Each number is 200 + 40 x the weight over its row's rms, rounded and kept within 0 to 999. Layers, rows and columns count from 0. The size before them is the row's rms in percent of the matrix's.

# layer 16 attention query, 384x384, rms 0.0504, rows 33-38,97-102,161-165,225-229,289-293,353-357, columns 0-191
105,240,203,144,204,162,191,183,168,273,238,247,217,198,255,152,153,178,219,206,140,176,187,166,170,226,158,181,161,201,205,219,196,245,188,201,216,159,224,256,210,138,184,192,223,218,215,233,199,257,260,175,250,211,204,156,233,253,203,133,166,159,147,177,169,224,175,150,200,201,200,206,178,179,298,230,114,179,212,163,218,196,187,202,207,165,162,233,193,226,294,250,228,184,123,192,189,46,94,201,192,245,153,271,184,191,255,198,209,170,228,227,191,248,265,231,167,208,310,195,193,226,233,130,265,180,143,152,214,184,159,222,261,183,189,187,195,207,159,199,156,209,204,310,146,161,253,163,228,203,209,217,126,234,186,228,201,207,237,256,205,154,168,151,180,255,242,208,237,186,227,128,171,150,199,147,212,201,252,186,238,224,160,178,177,180,290,272,158,209,127,294,198
104,195,167,222,150,214,223,223,139,210,149,161,226,237,183,234,198,191,182,162,190,212,184,213,128,212,216,181,237,255,237,197,239,212,199,206,252,197,265,226,114,228,208,176,215,169,208,225,220,190,224,185,166,189,216,207,162,184,164,167,88,281,181,149,209,169,211,225,277,180,194,206,137,182,224,232,185,287,216,211,278,164,161,218,213,174,194,191,281,224,134,184,269,151,99,182,179,189,176,223,218,161,183,224,213,171,236,169,221,203,183,204,267,180,191,198,173,158,217,219,172,257,187,213,220,207,170,183,246,163,189,246,221,177,126,197,150,196,200,258,108,163,179,204,210,194,190,175,238,219,143,207,238,180,198,202,266,181,212,235,205,208,184,282,146,266,210,202,184,217,231,146,150,191,230,183,242,235,227,254,265,277,307,192,150,263,237,198,190,192,148,214,321
099,202,173,114,183,245,228,212,173,260,223,226,174,171,236,105,236,172,139,181,230,207,252,92,214,204,181,200,204,198,189,184,209,203,192,136,189,132,237,244,187,263,190,121,151,241,237,232,235,205,229,206,225,232,215,205,230,262,239,240,280,135,221,158,155,121,202,155,210,141,194,187,227,225,252,161,171,270,254,316,206,193,189,231,226,179,266,234,175,201,221,224,230,187,177,139,263,200,217,258,207,182,216,207,153,239,228,212,188,200,242,131,180,233,229,225,158,184,174,210,211,197,207,184,206,205,229,121,234,177,188,226,184,224,196,232,197,205,165,221,163,302,190,210,102,151,106,243,228,174,172,247,169,143,225,223,146,224,188,230,301,221,203,191,180,241,148,170,225,236,90,154,241,201,137,184,156,187,235,119,268,207,247,205,174,219,187,164,128,223,215,131,192
100,189,194,188,185,213,145,214,204,158,144,238,229,207,217,122,207,206,165,235,207,234,241,256,211,154,188,237,184,218,234,190,201,226,212,197,182,215,211,235,174,175,171,228,197,226,208,181,207,210,124,190,166,245,180,118,140,214,201,173,120,203,239,187,152,143,173,197,186,272,205,218,260,209,186,251,242,142,254,264,219,209,170,225,297,151,217,238,153,296,168,159,169,198,185,231,205,174,226,207,167,248,261,179,226,194,202,206,191,206,163,149,205,142,213,286,209,155,155,214,200,244,222,215,135,163,204,133,181,144,219,179,126,201,198,191,205,251,229,196,113,208,224,181,227,250,203,180,171,156,220,216,230,181,259,158,178,214,137,157,149,195,227,118,145,202,190,194,271,193,103,179,217,220,194,240,239,204,197,205,164,184,235,181,182,161,170,213,189,210,228,259,156
106,121,230,228,171,258,225,163,241,216,202,164,146,171,188,201,217,209,246,205,233,230,198,154,155,214,168,210,237,191,228,158,307,237,228,173,185,233,199,201,159,182,129,184,162,201,224,222,216,130,183,245,186,274,167,189,204,168,241,226,170,234,210,133,154,203,199,175,235,197,193,241,264,212,259,206,219,235,290,242,234,182,251,181,168,145,193,197,244,191,177,255,180,284,240,114,228,186,237,192,190,184,261,172,156,213,148,217,265,163,204,127,245,168,144,206,145,238,173,179,180,264,250,212,145,199,236,153,202,210,178,214,224,179,164,217,175,230,103,188,254,204,193,164,217,170,203,217,221,191,126,203,125,176,259,254,201,157,212,180,190,223,155,233,173,320,169,199,279,209,149,245,202,261,168,215,221,161,194,181,220,192,194,198,203,216,180,183,174,242,255,192,190
102,171,183,152,99,180,205,254,197,198,122,208,210,161,219,285,132,178,197,285,191,129,176,111,234,181,211,150,229,215,175,132,285,171,194,213,160,166,266,204,187,261,148,146,135,216,172,172,169,97,217,239,253,225,209,256,212,181,183,185,210,195,236,138,214,202,192,192,153,190,192,216,115,236,264,235,210,280,231,292,241,141,192,213,142,274,236,240,198,174,224,236,250,199,164,212,204,176,176,208,148,192,236,218,221,223,192,183,176,241,183,190,201,196,205,163,159,234,147,127,192,261,221,165,176,207,197,277,236,167,167,203,175,196,173,208,265,224,136,166,142,192,270,177,304,258,186,183,219,236,159,177,139,182,158,108,232,214,261,197,247,196,211,224,226,191,208,213,219,140,134,192,201,173,135,175,219,195,135,158,144,201,247,262,208,189,241,151,221,239,227,236,211
102,202,207,127,275,227,152,221,268,253,215,269,221,232,220,133,205,199,172,256,106,113,230,232,226,196,152,171,182,243,90,169,198,204,230,110,186,228,210,167,204,185,267,277,242,191,275,190,196,169,230,209,139,239,188,198,209,251,165,189,210,187,152,164,191,185,218,183,246,216,186,114,227,240,185,161,144,181,185,132,185,162,200,204,215,199,207,281,230,223,229,195,173,175,157,227,197,215,211,133,205,205,258,169,193,212,265,234,230,187,202,256,210,196,222,132,210,248,178,209,178,210,171,141,243,169,93,149,128,201,211,189,229,263,150,179,244,213,219,258,170,154,206,170,158,214,229,238,210,225,206,162,166,167,189,257,203,264,180,239,151,177,102,191,170,216,189,186,131,166,208,196,156,217,243,102,131,252,249,189,159,169,226,89,227,293,192,237,202,181,184,157,157
110,218,207,264,152,204,182,211,241,174,177,212,146,271,202,294,227,204,252,125,250,194,227,254,121,211,231,202,154,183,232,190,227,169,148,231,204,220,223,147,193,154,250,219,202,196,205,148,187,189,143,257,98,224,151,156,225,189,176,225,221,191,150,191,258,259,213,233,236,177,192,168,158,273,123,262,211,195,249,203,223,193,215,191,121,246,198,217,161,213,224,231,247,160,196,238,142,211,211,122,209,146,227,172,163,255,281,171,252,202,195,155,165,212,250,153,222,224,270,194,202,208,125,221,208,184,225,258,238,167,135,152,186,137,203,220,132,150,130,187,215,231,139,174,253,187,162,159,227,221,145,205,181,174,198,216,182,174,159,230,243,229,154,207,235,243,212,283,278,168,175,165,101,154,181,169,211,188,194,135,209,142,163,222,234,224,234,198,167,241,171,150,138
100,225,130,237,118,182,129,192,239,188,273,196,132,164,247,107,203,139,160,267,181,244,202,211,243,182,221,229,111,162,121,236,173,167,267,209,157,220,191,218,135,195,200,193,183,207,205,232,250,171,231,251,216,227,184,204,235,106,137,137,218,177,217,107,204,173,156,172,235,212,226,192,147,215,189,215,173,209,171,171,224,195,147,118,160,204,175,335,168,252,142,216,133,141,150,176,157,189,231,266,185,180,198,198,115,269,248,199,159,173,150,227,183,211,236,191,223,211,191,242,179,194,157,149,182,169,115,149,180,128,183,193,171,258,157,155,178,225,198,228,206,309,159,229,137,94,247,212,222,206,112,263,225,227,199,286,149,299,168,311,272,170,186,213,172,208,144,270,190,156,176,172,243,177,177,231,215,208,243,173,217,133,245,166,177,156,196,176,176,173,240,206,176
103,152,110,179,197,255,121,201,193,168,188,211,151,133,177,262,171,185,207,202,251,220,138,221,162,170,190,209,186,165,195,210,173,127,184,171,182,131,127,208,139,170,174,193,199,230,200,229,239,200,222,244,255,176,186,186,252,147,177,148,247,166,197,215,161,156,149,137,187,246,256,188,150,188,165,227,266,160,187,210,195,216,214,231,246,195,178,228,181,284,196,177,245,197,235,271,200,254,183,159,242,240,220,229,250,254,162,205,209,234,152,234,200,155,154,157,170,180,174,190,164,166,257,228,197,200,260,163,197,201,182,225,142,277,216,181,152,242,266,216,171,250,212,182,210,290,226,206,271,222,222,166,142,203,209,131,168,133,144,199,209,177,214,153,201,236,196,189,161,250,175,210,191,141,127,223,252,209,185,121,177,176,193,158,213,170,254,229,186,199,250,219,215
106,185,181,109,205,243,110,201,278,248,172,193,266,135,195,207,170,182,191,251,93,139,208,214,205,142,166,228,277,182,135,144,181,226,272,273,190,177,134,209,124,193,265,156,165,194,190,263,199,244,209,125,202,206,211,171,222,243,199,222,176,180,206,165,164,207,202,172,277,247,231,169,160,245,186,211,225,213,266,189,263,191,251,193,184,237,168,200,260,215,177,183,253,192,181,185,166,169,220,232,162,186,180,242,278,226,278,162,272,151,298,244,255,170,186,160,160,180,204,134,206,164,274,166,248,245,205,139,190,187,172,213,220,132,226,222,199,274,202,159,186,204,204,213,169,204,181,203,154,211,218,183,211,245,142,174,201,253,172,157,142,225,158,216,193,210,199,266,240,135,191,227,196,154,232,175,246,172,220,175,198,158,204,182,249,223,230,177,155,243,194,233,236
100,186,231,200,257,210,204,226,187,145,217,237,106,253,210,301,130,203,253,140,143,212,222,214,212,133,253,178,202,198,223,186,160,178,190,225,199,199,151,83,126,208,192,214,109,220,206,215,184,61,160,241,162,184,160,218,199,152,260,189,160,195,204,181,207,245,209,257,169,218,132,213,228,204,204,192,194,154,224,189,212,124,190,171,146,164,213,215,183,202,153,212,181,206,200,162,197,234,209,206,175,211,224,171,188,137,313,242,219,146,242,225,200,122,229,224,209,186,217,210,181,235,170,237,267,145,205,248,208,214,206,168,136,167,212,199,127,156,201,259,167,215,213,223,240,200,219,143,185,156,180,191,190,231,249,160,153,254,189,155,214,190,219,248,164,123,132,185,232,123,220,199,187,181,183,261,197,159,176,183,247,238,149,173,148,172,222,198,249,181,292,227,308
105,225,223,159,197,199,213,146,193,173,239,158,266,154,281,172,168,214,176,192,159,150,218,193,164,212,189,203,300,156,260,171,206,150,188,270,176,218,205,254,263,181,257,205,175,207,232,164,209,166,173,138,197,169,246,141,237,164,266,190,165,222,237,209,174,182,162,245,216,185,224,149,234,210,170,197,177,158,192,160,235,221,235,253,229,210,134,110,249,167,170,223,234,191,188,183,135,203,206,200,157,200,108,231,151,198,194,183,158,193,212,192,170,167,85,224,175,206,146,213,166,186,239,129,185,178,172,231,145,236,215,161,206,203,225,211,251,112,188,204,179,140,200,255,165,209,214,153,239,145,262,208,243,194,162,184,194,174,207,213,208,247,193,141,232,245,222,176,274,160,246,182,206,230,298,204,173,159,151,177,251,187,245,243,192,183,250,269,194,115,165,211,229
122,247,204,217,174,188,181,144,163,121,194,144,228,244,235,232,190,138,154,150,244,274,131,160,184,294,199,191,241,122,230,166,236,154,273,227,216,213,235,274,181,202,181,120,138,257,195,195,224,190,229,198,152,183,239,164,264,171,172,201,101,142,138,215,203,146,208,217,168,171,184,177,210,207,252,214,256,249,287,267,246,214,252,172,215,207,276,193,233,219,209,247,192,231,188,149,223,169,154,190,129,194,227,162,257,168,132,214,217,215,155,157,156,138,209,182,247,212,170,229,258,200,197,193,241,205,176,212,89,206,222,163,139,120,286,229,182,140,170,148,160,179,198,157,183,128,188,256,242,165,225,184,167,206,191,165,294,125,213,207,192,250,169,154,216,157,248,206,190,180,211,137,251,232,290,264,188,113,214,178,152,226,258,269,165,221,192,243,221,177,195,284,190
097,143,138,221,206,213,203,187,207,175,231,187,210,199,158,133,213,252,224,255,198,213,210,240,200,217,193,236,202,220,197,217,144,108,174,208,156,225,179,160,173,166,294,223,199,197,196,195,167,151,184,106,202,232,106,189,129,267,212,99,165,267,212,158,232,210,137,237,161,197,244,171,224,311,180,238,109,188,211,194,180,198,152,282,144,197,186,155,174,183,196,142,221,204,255,191,217,186,246,110,264,126,241,160,212,219,212,218,222,231,237,193,234,282,95,160,110,169,227,179,207,214,162,177,197,238,187,113,214,294,199,116,217,235,117,144,160,263,213,223,254,175,184,232,168,245,195,179,203,190,241,222,170,223,227,142,151,179,211,183,143,214,152,205,228,221,211,178,235,210,175,216,199,195,175,138,193,237,202,215,281,203,130,172,229,193,211,212,216,204,134,135,269
095,170,265,159,178,218,161,221,222,251,157,230,204,183,170,166,242,167,226,255,265,262,243,174,241,220,130,240,134,276,246,234,180,236,198,153,166,215,255,179,175,239,227,245,208,163,212,181,164,209,224,268,289,236,216,260,176,230,211,196,241,293,222,268,185,270,212,178,219,184,218,142,246,158,164,173,170,157,190,135,125,162,209,225,272,211,200,148,157,181,221,169,181,200,182,220,267,158,194,134,245,240,173,184,219,302,231,252,191,195,193,222,138,266,172,193,152,135,230,182,215,216,171,152,193,215,165,186,278,204,215,191,198,203,125,177,182,233,125,247,246,207,133,266,194,196,212,225,159,151,213,209,213,174,216,219,209,264,230,169,227,167,248,194,181,271,160,184,224,211,168,200,252,181,110,192,173,288,299,151,212,228,148,262,209,208,217,191,155,233,211,131,246
104,214,207,193,174,197,188,180,206,203,233,252,215,235,182,211,193,224,180,178,216,142,134,252,207,276,178,257,212,279,174,190,181,210,154,188,222,184,129,227,244,153,128,203,159,142,204,150,126,192,204,189,134,207,209,214,219,158,226,170,119,171,196,219,210,132,220,157,179,120,155,164,213,166,315,163,170,218,253,200,234,208,183,195,211,246,185,251,170,220,278,256,159,189,212,180,222,154,269,173,99,273,199,199,107,150,229,231,260,239,170,119,260,148,200,193,224,231,182,234,224,171,206,242,195,230,161,207,159,285,242,290,161,193,239,244,266,199,133,192,168,155,159,135,194,139,178,235,197,151,155,167,211,148,232,264,264,136,226,245,260,229,134,155,222,152,182,166,152,275,200,200,241,233,177,252,173,225,246,240,218,209,239,212,155,237,182,213,139,192,228,182,225
114,207,171,166,243,229,193,64,247,207,157,218,170,260,236,170,179,216,215,172,72,224,135,158,210,201,221,212,242,222,199,226,167,152,195,255,225,174,134,167,230,247,234,234,215,217,219,136,201,194,213,217,149,168,243,182,159,206,203,149,202,244,164,213,146,279,168,167,240,219,193,196,234,229,167,204,188,126,189,153,176,155,223,187,199,234,179,151,207,188,160,231,222,220,194,215,179,291,156,196,206,170,140,215,190,197,218,187,249,284,159,227,236,216,174,127,229,243,194,187,168,177,148,143,280,168,186,154,201,191,237,168,275,246,188,184,186,193,187,223,187,226,212,168,174,226,237,147,243,172,238,185,267,277,227,174,270,239,192,203,226,176,110,210,197,257,128,134,187,221,291,207,173,167,231,135,226,162,182,277,171,193,198,164,196,147,146,236,181,166,217,165,211
104,304,196,154,253,126,201,170,269,173,239,156,212,267,182,186,208,213,255,242,199,210,278,174,206,230,181,167,199,173,261,195,276,187,299,206,236,216,217,167,185,138,209,196,188,233,152,206,174,200,139,261,207,238,163,217,231,198,184,299,220,220,244,182,161,245,216,201,139,151,165,228,208,223,164,157,180,171,251,257,156,201,159,156,206,253,179,176,216,117,215,291,210,175,230,184,148,205,165,189,168,182,175,188,194,239,215,250,187,195,149,170,143,200,188,173,176,275,155,188,244,228,140,146,215,179,210,253,140,125,161,125,190,189,178,147,118,208,153,147,158,141,137,224,242,178,139,217,248,183,195,181,214,234,237,293,212,187,111,261,307,209,190,214,256,257,200,231,271,83,218,219,183,213,201,185,256,164,329,182,204,176,183,219,222,155,183,244,201,231,197,223,101
098,245,192,190,164,112,169,233,239,173,269,231,208,241,229,221,269,240,183,227,190,193,271,221,194,253,238,232,168,143,200,203,179,196,271,181,234,289,177,184,176,152,198,211,172,185,243,136,225,150,203,277,252,186,201,168,190,214,142,248,122,199,182,230,228,217,182,150,125,138,173,254,221,216,172,175,190,179,215,202,112,200,128,191,167,126,300,268,103,240,233,167,188,161,190,186,151,236,185,264,237,156,183,210,180,197,215,226,196,278,218,154,127,233,202,172,224,225,181,174,166,196,176,149,164,189,109,168,199,220,191,199,162,211,171,254,158,130,182,238,255,270,185,184,201,196,208,213,223,178,205,218,201,205,249,244,108,209,218,290,170,226,181,199,147,200,196,201,265,134,237,218,187,191,195,199,253,169,305,189,173,222,224,145,210,216,191,179,195,202,260,214,112
099,251,226,171,165,222,165,201,217,234,243,225,148,115,258,146,146,214,210,249,286,185,263,240,154,168,214,231,237,200,173,177,185,249,206,178,218,214,155,171,187,167,197,144,264,198,63,279,169,219,151,146,154,158,184,217,175,281,134,146,188,215,123,202,232,217,219,176,130,205,209,195,78,258,189,224,165,219,281,189,211,212,161,204,253,195,160,241,252,242,219,204,168,175,260,189,243,214,196,218,227,160,142,121,231,130,202,213,174,212,160,210,211,252,156,145,189,268,201,223,218,228,190,124,179,255,131,93,240,207,195,188,264,205,180,222,183,135,177,212,250,201,214,234,245,184,236,177,152,235,222,225,198,202,167,159,175,201,258,218,213,160,224,186,192,157,242,260,258,152,190,277,216,220,213,138,227,182,168,209,188,219,176,146,253,114,156,197,139,215,211,234,113
092,192,200,218,166,160,158,195,265,195,227,195,300,209,195,212,218,323,195,195,214,199,195,202,216,282,170,223,188,226,197,104,159,170,182,228,247,215,166,178,209,128,278,195,220,180,220,230,252,244,123,148,178,277,194,176,257,229,169,223,158,169,187,216,228,210,218,207,199,166,248,213,182,198,104,202,207,185,192,263,241,232,213,231,190,219,214,214,238,222,260,197,277,238,250,192,172,189,185,211,163,237,214,248,184,172,173,186,227,192,221,192,196,150,239,205,159,248,163,89,210,199,212,176,198,257,247,108,225,264,210,252,239,183,236,235,193,231,223,99,207,192,180,210,155,235,125,202,217,256,219,193,242,211,239,270,173,197,248,195,140,241,190,296,185,221,204,227,139,175,164,173,145,180,251,156,285,201,173,216,218,77,207,235,221,249,203,126,191,218,179,211,195
103,237,116,226,161,176,172,94,147,216,148,289,211,262,248,181,314,230,214,218,213,233,196,220,196,158,178,220,255,232,228,229,184,230,179,166,157,207,162,218,237,180,223,264,177,165,238,192,209,282,215,212,166,188,147,184,228,208,208,188,213,249,225,204,205,239,216,214,182,175,100,159,148,220,142,209,132,187,159,139,199,190,252,193,227,226,158,123,220,205,195,179,190,206,199,224,216,223,225,224,193,195,173,285,141,196,186,129,233,217,173,173,240,161,281,169,238,172,185,176,261,188,233,237,198,216,209,205,190,212,176,256,238,227,171,272,213,237,225,223,227,213,209,235,203,223,228,215,107,184,204,198,170,159,235,193,151,262,145,126,145,207,101,164,223,247,188,168,121,257,187,175,151,210,230,171,169,236,194,229,216,209,205,123,283,300,211,228,270,170,208,223,201
128,251,218,182,199,130,255,190,207,323,182,246,264,216,166,122,218,297,158,201,191,214,163,183,184,219,181,209,250,184,210,147,206,186,223,244,241,179,252,244,143,161,246,106,169,212,238,180,196,249,105,232,218,97,206,200,183,206,221,213,213,196,276,201,202,214,242,177,250,164,143,244,198,193,248,162,162,132,153,221,180,147,192,206,203,254,160,255,219,158,216,87,181,223,162,123,199,176,181,211,141,204,207,210,122,165,242,210,211,128,255,141,198,128,233,214,202,278,238,214,239,187,152,232,209,211,202,195,182,234,216,245,198,164,274,234,185,190,215,168,145,217,198,180,167,204,155,198,189,141,184,216,168,195,213,197,207,285,195,243,143,250,178,145,214,197,182,208,242,187,184,160,221,256,261,239,158,159,246,120,204,155,199,215,250,261,231,228,268,185,87,236,199
096,202,225,208,151,135,249,195,244,215,173,262,238,139,238,142,176,209,235,183,207,197,220,249,136,170,184,276,208,217,235,207,211,152,170,134,214,228,268,229,172,125,180,245,193,138,225,210,207,145,290,227,214,206,148,202,130,187,162,205,169,202,205,210,146,175,149,132,227,223,146,259,221,213,142,115,122,210,162,238,204,194,239,216,180,218,217,183,161,204,192,219,193,208,178,160,253,206,205,206,209,175,226,189,181,261,162,209,162,200,163,127,181,121,176,181,199,208,185,211,259,234,159,198,171,180,198,201,193,206,161,223,189,257,185,279,243,182,244,172,245,240,197,196,163,212,117,205,186,134,119,225,170,178,269,232,70,163,160,121,178,202,215,144,211,243,149,216,216,157,153,175,188,181,205,199,200,159,201,127,243,184,198,186,177,242,244,271,216,227,271,171,263
103,119,179,181,129,234,253,119,238,299,247,205,164,206,97,169,171,198,117,196,211,202,216,174,201,184,211,263,189,203,171,164,165,226,210,227,164,304,167,189,156,257,203,152,284,178,175,266,120,177,252,179,163,188,204,213,162,199,212,188,170,153,233,225,147,198,142,191,227,225,199,197,222,152,211,205,247,191,213,242,248,217,213,232,307,167,261,269,212,240,186,191,122,173,171,166,192,233,206,173,202,232,196,191,237,159,178,166,228,196,119,223,114,194,134,157,181,226,142,249,177,222,264,220,162,180,206,149,216,209,204,202,243,216,165,159,222,210,183,200,198,177,237,200,219,252,211,208,156,197,136,169,180,195,168,184,220,216,192,215,162,201,142,218,167,113,189,158,239,237,172,218,236,203,220,254,208,184,220,175,138,230,265,151,188,217,222,213,223,194,228,205,263
104,160,251,159,197,246,237,227,273,231,163,215,208,203,249,204,223,200,204,189,159,184,244,175,268,208,195,226,177,230,167,197,157,200,242,181,215,213,194,218,206,168,204,182,235,173,272,152,240,227,190,230,203,257,199,203,181,190,204,176,197,216,201,271,139,260,192,241,223,149,221,203,229,129,113,138,212,238,183,225,203,228,197,222,230,200,223,119,166,175,169,252,247,149,220,211,225,228,133,215,209,230,153,233,169,229,182,147,224,142,229,164,130,197,164,239,189,102,153,225,155,223,178,216,193,184,151,127,238,191,173,212,285,266,186,236,257,275,153,228,268,186,141,252,254,273,230,224,134,216,82,256,296,179,260,212,183,160,212,120,167,235,258,229,167,249,175,234,167,163,233,231,195,205,192,209,169,240,138,250,174,175,213,157,246,242,269,203,256,237,250,128,208
108,61,284,233,260,234,164,230,238,208,243,201,187,153,214,200,155,198,210,229,266,185,265,191,179,210,227,186,201,215,186,175,231,237,148,173,268,205,142,180,218,205,162,156,128,202,174,148,213,77,204,150,167,216,239,251,217,192,221,129,277,201,148,183,308,212,181,252,151,190,150,191,232,182,268,177,110,162,257,278,202,144,170,181,181,221,224,252,178,150,257,174,212,140,225,237,157,180,202,168,159,218,221,165,141,195,190,247,186,200,219,248,198,222,254,199,176,173,252,189,195,253,216,171,190,211,219,195,165,121,205,218,230,247,154,180,228,105,198,208,210,233,206,227,231,214,258,176,204,185,193,170,158,162,212,172,181,200,188,213,225,219,147,203,205,135,172,270,243,189,181,216,196,216,221,172,204,242,219,183,209,243,134,225,187,181,178,283,265,153,96,218,98
103,133,268,207,241,173,165,222,248,206,198,160,204,220,113,224,158,260,231,209,270,262,243,231,171,196,227,146,187,236,258,208,236,172,216,266,141,210,236,148,196,249,162,111,206,265,130,196,182,186,154,206,244,253,184,193,219,200,234,225,203,138,217,180,178,129,188,217,215,189,214,190,217,213,153,261,176,224,264,187,248,195,209,190,174,233,199,269,208,187,203,252,277,201,208,288,187,166,234,210,177,194,191,228,203,200,234,243,151,227,226,168,234,217,217,168,186,233,242,183,134,198,205,220,179,190,183,315,167,177,190,263,201,117,184,178,211,183,172,176,172,180,195,140,200,155,188,195,205,244,108,173,282,163,200,131,205,275,245,178,243,226,153,188,311,108,211,310,144,200,172,204,176,176,211,204,188,166,231,162,191,130,157,174,246,170,188,187,279,153,153,222,192
103,130,213,200,231,272,189,201,143,185,219,190,192,162,155,158,181,214,228,209,206,171,225,216,190,284,237,130,197,204,199,216,223,173,195,207,257,200,256,160,249,224,132,206,214,227,177,207,225,153,242,154,293,213,279,218,185,146,137,204,234,199,146,206,202,251,220,196,224,238,169,209,278,202,158,240,220,157,306,186,269,252,232,225,169,214,213,262,204,219,212,204,251,244,141,199,195,240,235,144,197,234,254,161,207,227,146,216,170,238,241,286,153,241,159,213,166,232,160,164,214,169,214,182,178,236,186,136,210,215,247,197,219,157,165,184,281,177,166,194,191,171,263,188,222,175,221,187,223,189,174,175,226,164,150,207,223,122,268,216,156,193,186,249,248,203,215,193,187,232,189,221,173,214,192,100,204,198,190,165,161,209,122,195,266,134,206,244,190,175,282,158,230
100,309,215,120,143,235,245,153,204,160,257,175,207,162,212,224,194,199,265,147,149,206,185,196,266,178,201,303,211,226,218,193,156,230,180,188,228,262,175,234,199,230,241,231,233,139,194,216,214,178,151,231,185,187,234,167,175,157,220,302,125,255,267,227,140,171,226,202,161,201,222,187,172,227,261,199,185,271,220,136,183,179,160,241,171,174,198,197,234,184,123,219,226,233,285,246,230,185,160,184,188,179,136,285,215,203,198,186,240,189,170,196,266,199,169,138,162,251,212,210,227,237,178,193,106,223,220,115,216,234,265,193,168,133,174,193,154,212,148,304,233,153,181,280,268,172,222,195,200,222,243,190,240,231,198,290,227,256,185,205,211,244,212,255,199,186,174,209,252,203,199,274,222,154,169,184,211,231,197,165,186,182,205,276,203,243,201,174,132,242,176,191,164
105,289,155,187,195,188,167,135,228,209,208,232,190,221,184,223,217,244,240,228,126,224,163,194,165,240,189,194,204,208,105,278,235,226,176,198,234,171,118,225,211,216,174,219,229,172,163,203,184,231,183,236,294,225,201,128,173,165,199,204,222,217,193,194,168,212,187,107,219,172,251,248,225,141,196,249,263,215,138,140,204,217,262,206,175,219,179,228,183,177,227,264,134,252,254,232,149,112,160,151,229,204,176,194,155,199,167,247,198,250,253,196,121,250,196,154,248,279,144,178,205,188,211,267,216,224,253,135,190,230,279,185,210,214,227,256,168,207,104,146,214,232,199,194,175,141,214,226,144,164,193,181,153,202,217,295,181,292,236,229,163,155,128,194,240,298,215,190,149,191,196,284,225,203,202,220,210,155,180,234,286,166,234,204,196,190,224,180,137,266,192,202,176
# layer 16 attention key, 64x384, rms 0.0482, rows 33-37, columns 0-191
107,216,290,183,228,227,205,145,213,264,186,222,218,227,198,221,264,201,233,163,169,191,168,225,200,187,166,215,194,224,167,212,166,218,185,221,281,183,153,249,235,241,214,140,142,201,195,256,205,124,182,206,124,197,252,120,228,128,198,176,199,244,280,182,235,258,220,220,231,151,170,147,179,195,194,183,169,198,234,200,244,275,198,164,230,156,137,163,217,156,173,249,174,186,193,193,249,171,240,123,231,217,249,143,176,176,166,190,192,249,179,212,186,174,213,213,216,152,178,205,143,157,196,217,224,317,283,135,152,157,206,247,218,221,166,261,256,201,244,226,234,105,223,229,263,253,187,212,171,114,190,129,212,220,188,171,174,173,166,250,192,232,154,154,214,253,337,188,173,127,256,212,188,197,220,252,222,150,280,177,156,141,133,227,183,227,159,185,162,226,279,237,236
104,207,217,175,111,204,136,191,212,273,159,187,263,160,283,205,210,277,137,152,118,121,150,160,188,173,185,221,228,257,199,191,181,230,263,218,177,185,244,227,212,194,171,227,169,173,194,191,192,139,229,114,184,169,179,197,233,188,237,247,221,204,214,239,167,194,227,189,188,196,207,235,238,223,191,206,197,227,212,164,166,254,165,168,174,201,208,114,148,149,97,150,158,261,165,210,226,199,231,251,202,190,156,165,205,276,197,232,185,228,167,174,174,171,139,158,191,246,240,168,196,196,204,203,170,355,192,195,241,232,204,199,219,167,315,215,176,269,128,154,199,187,198,202,158,171,202,244,276,122,224,248,209,248,150,167,233,194,200,182,124,228,189,236,205,163,159,183,159,180,165,139,238,185,246,204,211,219,195,210,214,194,200,244,202,235,235,201,178,219,210,252,220
097,262,285,149,166,203,195,173,142,264,212,238,225,159,237,233,258,282,188,185,175,248,272,190,237,180,159,212,194,240,174,238,194,216,182,235,220,237,159,119,294,163,152,202,188,191,227,222,112,244,229,219,128,200,253,177,153,191,217,252,224,195,251,183,206,170,238,186,185,197,152,201,230,183,228,214,238,193,208,224,210,173,254,235,215,215,210,231,205,211,112,133,169,205,248,254,188,211,190,192,177,279,254,185,211,132,191,260,259,210,208,214,200,203,260,264,231,198,206,297,163,196,257,177,235,173,222,122,216,166,200,124,208,298,222,161,244,269,98,259,269,166,167,236,199,176,179,164,181,195,245,173,188,224,89,195,192,237,201,221,160,201,153,234,178,146,154,163,146,232,187,192,221,167,171,177,179,221,128,182,190,150,205,231,138,162,242,275,138,171,147,175,240
111,188,147,195,207,209,207,216,239,226,204,205,220,226,184,157,250,127,295,254,168,168,218,100,228,157,174,180,255,207,253,122,177,216,189,237,216,114,229,166,181,235,150,198,106,225,277,210,250,210,167,206,213,159,218,222,227,244,251,122,195,282,213,173,203,130,178,194,177,186,224,89,81,257,244,193,235,153,217,176,208,151,226,183,226,232,181,146,223,126,234,170,198,187,147,110,186,178,279,152,212,181,258,304,214,175,218,160,201,227,233,175,242,177,190,262,195,159,146,219,253,208,158,157,319,252,212,199,170,308,202,213,125,181,147,228,190,241,197,253,199,229,156,180,198,234,241,150,107,191,143,232,152,233,186,196,251,162,185,174,188,143,214,129,187,199,194,227,181,239,256,242,201,184,186,259,184,208,209,271,240,198,146,223,154,246,178,136,211,242,232,158,225
102,282,205,179,195,137,105,234,150,200,113,255,179,264,221,167,198,150,128,195,178,185,223,134,195,137,222,212,194,230,185,181,152,278,329,223,184,193,142,211,206,119,228,221,219,180,187,198,174,176,232,204,191,169,204,227,158,210,213,172,243,185,225,259,211,192,197,108,170,188,156,214,248,233,248,222,234,232,207,224,175,166,166,211,178,176,215,106,195,244,167,218,129,201,215,218,144,200,247,253,175,224,257,250,215,186,208,213,165,191,182,195,205,174,115,186,261,226,127,229,192,137,171,239,174,213,200,157,223,157,139,208,86,204,194,198,240,285,190,194,152,195,167,212,230,127,232,226,156,159,148,139,228,233,157,188,172,315,158,207,199,152,204,153,220,150,247,214,194,173,230,201,139,169,168,241,169,210,167,170,156,149,203,171,247,179,195,247,198,192,201,247,279